python train.py --n_head=8 --n_kv_head=8 --d_mlp=1024 --vocab_size=8192 --activation="swiglu" --norm="layernorm" --positions="learned" --bias="none" --parallel_block=false --init_std_up=0.0246 --init_std_down=0.00614 --warmup_steps=390 --decay_fraction=0.668 --decay_shape="linear" --seq_len=1024
Each number is 128 + 24 x the weight over its row's rms, rounded and kept within 0 to 255. Layers, rows and columns count from 0. Numbers have three digits each. The size before them is the row's rms in percent of the matrix's.

# gate: layer 4 MLP gate, 1024x512, rms 0.0454, rows 630-660, columns 448-511
# up: layer 4 MLP up, 1024x512, rms 0.0436, rows 630-660, columns 448-511
# down: layer 4 MLP down (transposed), 1024x512, rms 0.0412, rows 630-660, columns 448-511
gate630 100:127132148159131121144128094171124185140135149126115127085101129145133194108140092134127106161143127155142162145130140108145126128135122155158125104142116138141151141087119121086115125132159126
up630 103:127133088112158149110149144148128098100110086152157120088133129061144104159128113156169151113119121102162133156130098144112127123123140119103139121161145145126134119118127128112159125126129129
down630 102:161098088125132126092118155132099104146093146158116137172109108146137069179105103136217172087099151099147121100130148152125166129109129110140104147136084148108133162134129176106112154152134117
gate631 096:134120152112135106121110129115180105095169127156179175128095128150153128139124162127160183148134127128094109128139073119119118111132132119129182140111066094086137161154135102099139103112147111
up631 100:144159134147177095140141135105125138140135159132192166099106095134161146152088130136170111122123090159110177097100124084151081111129127167145138105124110147097139150140147141118111077141154122
down631 101:132145127148157102179131114142124123130137131128176186112156124135128175149081174143122106109108119160146136111134143154094151119090127127083180146153100125087132162120173133143158109100122125
gate632 093:112116126145171117102088128122174121138142132120127152105103151138123104115142157126126114134147149100103154121168078139146070132130162106121137162119131116058138115123127096097138140094153186
up632 099:101133123126110122112139111113161064182117132128118128117157156145135131118144171126133088147127139108136141107158108144141131088062138097142177140095106147086106153118124102154126161116157061
down632 097:173118120123127125082087152141146138118141116123129167130104142092127166134123115127140133128155123096136142132099106134165157149156059079198136133145112142162096107138096151139115095116110164
gate633 101:123092145117149132119150128141173139168086108109124148151139184146135110160093118129057094126141081126121133109149134145132129129113131165146182138081142132147109128119139122141109118141108145
up633 102:117144126165144127133106142161168074097145176148079131127105104128139152134130109161111106098112131149151151145123093167140132096134086130112135127133113111138150129118109147150094173138132104
down633 102:168119145134143148135140109081087123137133112159134117157110129149133128124136142132150162155159161149123076165090103166140141131083125142110147173083125113136157098127139097113092123111124118
gate634 106:094125090142126125077109101129131124081156117152102127114125172109113135139163114123102127116134140165117136152148111140114106150096104150119168142132159128150129149085161091128163156117116120
up634 100:146152129111179174087123101136122162133188134157123103133139139090117148125180136122165140121136128113138122129095111095124174099217142104152101133098105152146112197131175107174126147126109099
down634 104:131110155139132110168135109174112177089144127132146154171100126096136126094116099117177162122152074114126136116147131086144158138170129122126118144127108125131130114126121098137148072106111109
gate635 098:121122126155110163134135134106153106137110129131170114167119123139148087121121116154121149128117091151162133105127140151160096140131153139121145109146137130097131154082064188123136121164117106
up635 101:140100129105134107108173149135135125112115146170111129119096111107127116103127153120125112142124154145119113130139094135157165144160121139131119076135116162125169125149116079138141138149118122
down635 102:140131155091108087124154114106129102100119166130148100155088143146134129130102140147118107115122105132131141144140139142131132147127132148126112144111099096102134141161139138119107105117198128
gate636 097:107152100133143122117129116138146156154112127159141150138127104151123116189118120124125113161143142143124084127131095129088106128127142142165109098117094176152119187098120134134100145129117147
up636 100:118150088145171088149138118133116118159098159093113070149146156128112106118144149155104149157114105137139162069085100099137152115124118139100156133096181162110132132136102067172107131106106146
down636 101:144143146123139116149099086120079136116137134082142135095158147083143121130147111073111115131142098137120121160137102158132134077157136177160159146161120168131128185112124091147133157143111138
gate637 106:133125117125110117129130112122121116152092075133098100122088115131124106115096121132127188118148122090127062104088119145111135120154124094118131108132145116101140183143137128125148122138131092
up637 101:145118126156133131138094115099137104172124111101148132140110119168116136090110130125113112133142101141168151160166155148134103130181123142115108081090127147143118127094127132093147157151149161
down637 101:190112121153085136113146101097078090119168175134115177135145111084132152170174094130132114145097088109126148133117120107177108137094132107130137133152077126107161154135158125078174156163138107
gate638 097:086102101129116082092108134181116146110126085125084124094134167148113116086148143097152112135151160123130163096161136126144094142081130167133149140159141138130108138136096136154148092127137124
up638 095:136145138087133113096134133139107165139129145106096173141126125138132134094085124169126121123110114143113142133112131140133124140126147162131160154132120121115140113100136130089172101131056148
down638 093:160115109140114129105133141124143151106178092173092137101098138119149155104115123107158164115176116075110124113130140109137077111163131153116141144157124144117121132145150150142141124095203139
gate639 106:093122139098127163096135142144081164104144146125152168131118160120150087145142107131126132146115111157116090128140088128152148144156138125109142109083144145152081122165108098087124138073127143
up639 103:142146146174122158151099097131115120127158109119114124118123093109135051145151132130151116132138172112149113150151096169144120114129152104129125145155117123145118161095132110135099141131173150
down639 102:160102155151118081120111124161159123131125147160101141094149081085141101162140102113130109137148159140102149110110108076118127112133142099102103103161121133161147143111141116134134160159157133
gate640 099:124162173104194131128114138115110123126131185159118124146157089124134125096111120115150129165100096152116110117153125121141109113119145111120104120135176100136129103104117113109131119054094175
up640 101:130140166121119097156128165122136107093107101134115143155160087133137122115134176109162145153174147148135127126160117125178182178157110128094105147114180114133173152134175128109168139136068167
down640 101:157109161107121120098142132075142171158124116082128139093134089121125147153124081124121139111143126131124127178107125130110130131121171136080158088141127123166127169190114118118132131154087092
gate641 097:145136128056098113102119152109158168104120104174152085143128126114120156132109129119120137149148142117108096158135112157156121154162071123112083114122133086143105124131140103118184116184153138
up641 101:080119134149149148134102133137080125092149134140120135122142139146129130136171150138172147134147158071105118142127112156127164127112117114094122116161127142124134085132125133126134118109119130
down641 099:113142100102149124123099098137109114126153112119142110125168148112137112123116148118143158117167124118135137130149144149125138122112121118159135160084093175127130090124153120145128104153159132
gate642 097:113117127122158187108150171125142157100101124102144161146127129119134149129123137122147122172139108143126122136086097125151178122102103136126139168199111121116088122137082136125131137112118151
up642 097:114105119153127100160127137160140136172145130133153097117070117184128150096080141165141133145135090141130132152178117116107143106159152111119116093166143110184134163139147148135134118102131154
down642 100:127152103100164071130170105127123092131130128116122095115126138127132115138118118092133109140115124151146155145161097119163138125125135156120138167137147110117111108140120122099153137136153144
gate643 110:101133147182157137132124109112130146119130089110134169095151166154175140102091121141060099118154106130132129063134107094135180097160121152125138142092135130131162140164121136053092139129145138
up643 099:162126175131156163157107118119119112119125119075152147127096088116114103146130118146113109095122118106098113129133122106151126110113150108137148175117133164064146133113134137158141154084144170
down643 101:163138160086138083138109149153131128076130142134168131118083142082139072119140137139150094123148144119128103129142150098181144141126141135136114109141140130106140137139146138138156156113113140
gate644 092:122134138137080129114164092179104117148121146180130119148113132116159085152136143131079177140161113140133155118131177137040111092111137155113155123119133111088180133149135127159098136178113136
up644 086:130139112134105131099145104111121123135111100148172153149114140146092122119149145102141162102130173129106121154074109107035138190136132147120144111143130091150097127126123179179153165124154130
down644 082:146148134118123104189109107141138146082150110080145101125115129127120145131087133159087138168136117081133118107142107130190166109175125133162110116143160118147087109149140090126139109144099148
gate645 098:075117134139148120098132108104091150150106102109113141109121149100145096129115128124160130144117140162148145141168150129091094104110129063077134146158098132156158121125118117066145165143151130
up645 107:134124108132098078114118111123130150089142097146074113128118103100157139100095140133139142126166092102130130134182124124152141118107120157126144126127112113150130110097125103105122151136166149
down645 106:136122127131115131119081097082157115108127137134147137126106123151118115121096116102158147089114148114128115151159081115133126095121182165110113127121165152129117136174107117111121157136138125
gate646 099:122145131114124096140134125160140136176123166134185116116039104144113075167127150120144130161074135119115130102128106111141150071124154120121109096120145110138108148107111131145114137103113134
up646 097:116109084137135110134128120097114100135167113126152130073133158090114118085111133171129107137111109163130173132110135121175173163145118135102135128140177137150134106124182099150117120159132131
down646 099:136096155103122117114161160117123096138117089121116122129108108147127088133102125151104142130154151147114114121112108152126124117130130130114135116116130089116114112127122093127119050125102129
gate647 102:190120154108148192166141148112114135167151183174092120133109171139121154175081099124152138129088092140085128150131124152132115120143117094166158136116100107118128085147158129102117083153142147
up647 099:150170127131123139107128115166092126123114125119129122139167109149166140162142099150171118092107116155103131114159131154119115138116146115137071125134138138129137056138128075123116129144124106
down647 100:081095181153144138147088107135105090089099142150110083085124108121117140112080128138115112133119157105151123146207135102129127128093142155141166176158114116171100139077108124082104161104123083
gate648 101:157141145140145094135143079105127126122122129131169156154126185101156141112122127096110102123164183159123135107164091122115133121076143121082150166109150149104107088088163102152123097157102147
up648 101:128119121093120153119121125124121125101133148146142149119139130049154135146123140109131123115085153119083165137105127148162155151148108120116141102104146141117132124135112116151112110171103158
down648 103:123127136107159126102171125121142125176146145149150098098109136144126168106109122124161121129111106156115170145080075101138182110114114112080122159137122105113145146091148109180141145122069168
gate649 086:118157091110131092148122120115119116133096122121143137121076116141141115122116102118086163141122155150133136086135155095104143062181139142095140129132132140151174135141113119144125096122103162
up649 088:108135081174157128098134151073119094107117102210134139158116122149115152121132139164130084124072164135130136152148151132124080149080158097146150137134161124102125124091131150127125152123160124
down649 085:113134136132118155096096091090128119141108153139085079073142119132142168134106111139127164119104151136159154121115134165123129144111111136112139122153155093118123118133100108121081122144130123
gate650 100:152168097151166160160105136103112123087122151097139135120085099121106142122122117129157142166075090101077122060113130101109112129132122089146179153126159111100115098119081118148144147168133115
up650 101:131130117163167101189121142131108109133128130077132147133141134142126159148137127147127161158114133148113147129143139102137142122149104150145164127127136123125126134147116100120105137127121151
down650 102:114160083072121125163118109111141095085150183100095152165119120129133141105113135133175125106099164124166103101140130157104124139126117111122106149128146158124136059094143101140143141105128130
gate651 095:143138081167151163132147112099168121164096115152135099112126132114120116041145150171139154136155100115157090140164162126094145138146093146091122144146125114133132099129131121132110093096117138
up651 098:120121139124162114142106098132137107122115133115094142135130146130150094175119141102125140105130138124117144101124160111124141151152127153108164177084126095132143127121097088086109114126131120
down651 097:166140124081155156130124118146118127124114127126136112159101135180133159106160105153137090131163174150111070150140127157121089086111132168125109087117142143127134162085165123111094133122149108
gate652 095:138105099132044196136123105135108134132127163139146121130131129156133122109187082147105135140137118122133100161167099160149167125102130141080126101128141140120141119097142104156083111100164135
up652 100:101080056096094153118076128157107075151121154162172093149145161132125132166161129123158130123098115133165100114070142076127102111121105095113106110154167146139119101115120107087143093112106149
down652 099:111146164107149125136110132152104121082131136157085130137123108096130120152078091137122129096128075120127157129082151117084082093094100133111098177122152107149156140128132157159110134127147119
gate653 100:137118116132144168148126141128089087110151103098142148090108100125150121098151121140148128121152100130129140129139116139130105152136160102130110112120126110195138189106116107174158112091127098
up653 104:097123115120100130157161132151154088160123122135140109159154134131129116130137111133186140132096139163125157128069136153121158120114124120071131134107155118105147132140103160110123110146113130
down653 104:167122134119126121103134124153138165144127144155115149158144112094126151144134106120097126124137088169140108127130104110139121152113153112133098142161125115139119113124167123162151155149122123
gate654 099:118088126110112132148134137108098130149148158125152138111076167128121108107160200145114121137114098152163112121126108116122136133135104133138131112092092185115124098146124116112090135147145140
up654 102:081125139120085126131108118058164159141118124120102137143114125093117148140119087112113166115085071147148101143134093114095103111155123114142093129099152149112154126098125145156136139149148062
down654 102:137085126115156113168104135114150157082163134125125157152027127121126102109146166154155148123129115121104168144130118105128159124131121084136138146135148197152120150147122135150112133149131105
gate655 102:122106098149104105104138150089110147140106129087123125111132156145123065153127131114111143130155100182110118105152094143149193130152143148115137096106094078101097116155125124103114113129114097
up655 099:156135149155145157146064125129123123111148124100154134104101118102134159114099103129117087115103125057079148128113131119130136176129141107162121189115129167160115186116126121147141129134154111
down655 099:131123107131120130084132126091097156130097112112105137100135129147121109142136109125171152110131152172105101120116132106144148137157108114119089103117134093159137117100156127132097097153214128
gate656 100:127136125100128129128172092177081115164129114137169107132161117155126102114118092130138128136117137120151065110130127083116120169130166131136118099117166118132118094136117151127100082115100152
up656 099:130127135147103094132140118147138159160116113103140102134114108166137136145085159140124158102149087134147135129120149148111167064096129104099111118108151106105138129124092119136111141085120138
down656 100:152121138131138153161122111099127137103123135131136130131168135141145126101166103119125133108120132115137134116131168153148123155163122133172124135153099171124136138132101159134155138114118103
gate657 095:164125121098142170120068076142091152129117122122149100131114127106138130128106081129132159130127136149135116091096091092129111160131121095100101131144142161116093105171140089132134140108148135
up657 092:074126123128188145139139103092141092164131113091095102099143113171131088129146138122115119124127097098126135094132124162123103085106121100100176134136142119122112139105116145107125084113153146
down657 095:135147125096087121098117159173170135112149155096112134112153120081126112144146151136137081160149158127141111185143116123116116120141120116164109121148126164118108174090155121149131152151110111
gate658 104:135108113146140194106109130099118138149085122174117120090078123148164096136128117125126140112108136129104105125123132110162111113146133104129144104095163066090139122152130123133137139120182116
up658 100:165130136134137123111144124101124108137125127127098088137097091120136155145146111165107114136115109113138168097086151145095095093126136117139149126129138113128122164124134174158123110141133159
down658 102:129115131158150106130115129119112151088154119138145150096123165087130128135112135134129099110126111156130108124135132090130130071172115140139110118107094146155169161126118140152149144154115106
gate659 106:138116130130130128138154096159109137119136121148155144114066153165136153130111117124126127141146116122112146113160087162151119149123119106145109124066119084137091163161127155121113130107168146
up659 102:122103143146150145153145122164119104150143138135133152123142139102144119124145113136160109133128111156126149130141115159177125140152116079151195191098136113123142091148143121165098130141119117
down659 103:089110151126180107108135187126124181113144115139098149088068168126123068135100144134097126118120191110135150154144128158099129141149127151105102142145110102052149156107094171077101130111147141
gate660 101:126110080124121133139139119114087164083123131129166133099130126116114114109137125123141113147117158123120123127129118140132144165128159136155137119089163128098126097112122125135095131130120093
up660 095:139104155146116083118120109146126097126108148150171135123098149173174104139138113146134080092059095127148193142122126129149127114099166166140151156157106111110138154095143101122100143135139104
down660 097:137144127154141174143101158139130155141153140148144122100157099122135118161144187111104109133125120119157134115144138111161054129097161116158127139099121157123132135123154129116179129146136148